Weights of a small transformer language model.
Size: 26 layers, 2 heads of 64, MLP 512 squared ReLU, 5.97M parameters.
Each number is 128 + 32 x the weight over its row's rms, rounded and kept within 0 to 255. Layers, rows and columns count from 0. Numbers have three digits each. The size before them is the row's rms in percent of the matrix's.

# layer 5 MLP down, 128x512, rms 0.14, rows 109-127, columns 128-255
098:130102114119141112117131095135094115123139121109138218122110103122031155123122036173123133135122074127080103124161115142106158098096105134117079117107149104075141043067119119065108123129155106152121144119116123127169106103108152087142173071194121030136131038131129117112124091134145129158138145137100120069132113142121086120162148113134142086115109115141109131176139136072047125195113
100:129095111122098071099120046149126111186140111123109046127101095138241158134093141091105146173109033097035120125112228093129134134133127143131184122113134113160100170106124193100112131103135102089126116133074163135154112073129138092129042101145091129117132174129117143173110132126130091086165136133153131079127113117136105110111000140132120131105127149084117118109117119140038122120107
097:118076092124098133129123118099133124105099128123112105106153185133059093099147161122106125146124179132128133130000085095123115107107132130136188121118114126148036113105124225176134132115119117109150117130148078106184140168141052130143079148111168136179133082127130120093141136129122107119075145141104133112116123083154129122107043128125133125153115145120136121099103147112105121005132
106:103120108134094064096123108144132113118126134139139106104123144115150133111116161125145118170114064150059121120123166154152128137110117104114129111091133130082129152058118170117127110135112128181121128111202133135138096088134169120127219109060151106058125151140141104103132080115120122218101117124073131137133122148115110121129115099124141138120113107076089120209128147086122117131108
093:145106068150151076158162064119167141167074068135135172117108073111196088144130162127173134113120175132183117135222016116141107133108126133146149126123142127205166135090147147129112130142148133085146130129118180109162138180130142195153108140076156129108153167104149127155124149134141116145113131152162125138132114092145100131118147093123095128111151171117113106195130114170156143131134
110:146132170149106091080120091122109139144121153142119110105122173146161094125121014102224139169071103141070115137188106080119121094039120122130130152144122136100185142115146183181155150126122129164124139144090168147128134157133140132116055189099121203085149165150144133075127173134128111122112120169082118103136120137139121144135160109126123235125142140117144138072133122080127128245122
105:112075131153208177157138138129140131047164121143130103118135124143075150139083108085088121148194156117045129139140171140133118132178130132135206110133126142170157189070150128174130120138120151126125122120151178116030136140129157209255115124097139133170128114129117118133130100121133158212042116164066116134127129084137114129144096102116110217152144137131136140197112104159244142177130
105:129090131115095151109145044107089125066197139147130151116123099101143098146056167078116125098153062112108104116097083201099124126200116127127090123116116143063160186179123168140131128130121121166114136121055161124115125148140134177004093103139065125147124045133125165039135189105121061035140130105108140130116125058134133123145141140114135156121110136130116126072117100108197130079150
099:126071206117178123007126136152131108131049167156109105141141078138168092143120125057160138126065121097063135138142145132141117139128143127137113116133117141155072208107127031135138119126133125120141146135090091125138104162104077080079092140075178163181152145130132115160142153137133089096169131164061128097136138114142140136122172144150122098115154137110170118166136153096096140166131
100:118065156121072105149113129107117128060181150130102114128108106124115205134081147126119128140166172115081085124157122169145098159195126135134071129121100121080098070088134063086126112125106113138127126114148139119108120129119160057084148157103122127096121098131127110095122122127129042127101118135086111118105121129127134137137099061138100118115113166135107125082142080131111114137128
100:122122152110164007174138195136140140072084140136130113108131122128079086148132141090194140236141159129058121141097079184131153125127141136137122142109164108149084074154140072089132128134135113182127130130152159130121114160123088097176148121219146080126128096146130136065123093134119132208129141139158143131126135151133116128123191124139135150133123126115158135248134108171099121215139
099:159054143151161135042107183133125126046131102125123109129129203143095063115189128130179123148206132115124143125053058065129104149134123123126065116122125107131115054176116129120123134151124119087123134107152070122202098115124066153094124145112122168069107120114127150156130097133139154140129128134163104090127144176127118128132162188141143085105126124134151105201109124136134122108099
103:131075081149154110132128160120108122204094138125112054121117091120100153134171158167168120149103192099043112138212148166134093150062139123125215130113103116175087142123124105085131141110124121171120117115112061116133107131144125140145117210069104089060116092133123112144108080096129104140104118116202117130129134059113109117123107169136105170123116149157085127089120150196091115123122
096:121139059147089110110120114132125126116157158134142060142120140134123172127137146201140137120129092129118125129081015143118152115129126144124115133150122122083194132173113139064129131129116118100146139135113187129122157114128068131156166112136176113142130187102132133067127142148130053074148137146130128132142124166122107135146122133138122058113121145111110114116129133179184137145132
103:109078187132173166110127107132144137183124139131134178116147086139130131131124171118078119126133135130190170119151138182120159140132125127120123123139115130190000152136116155156154134123120127186140138153150191126109128167140119081183151119203193216177142139114129142169124116120117148075160137141163132118127139118127103155140248167128130151133130132111126124091115139145188129000107
110:115098138128157113121150125118118128068116105113105169129113052127109174141101055170070121153073136120113119115128107173115141153099118129143163124100126118095049135131125163070113127123139137165122125121110147134122133120149036021103098096188142019090112100117133131066127079119131099155128118113063124068137119189116154122118132147131143137123136112127095124125114121161167129033130
100:152111119131129096155116126137131149000185129127113179136128148126058115116146129074111110174232112086098156128137147206109121148109120140112053125131128130152097191090135097220124121131140119101121129105096129115163128135126112134168189188050089085139130108122116124125115147117113061070085099134093129188118137176109131113153190119139119084118130117141157130170124124163185122164147
103:125087103148110168158139129113136128087153139147149162135142129116200204156206168147122141099197107139131157140129149123118131133108117118129088127116134149150068168036128118164135121129148109196124114145037114130076107089126154018102099175139114159026121153125126113128135161148117176121151124134255134143129124154142135128129175096136124077123149164123111149156127114183107133063150
101:153214237136144183065105062129141144092088146113097103126143098122081158124103083199143147164081146150095134127105211094124163138155139145118098122158147105128193044181131130106142134131157122072132137137062079142166141139135054121144178032112167131089156113095140131093113083137132113141185148150084120158131111164128120145138163118152122137117126112128151135116138137013140113046121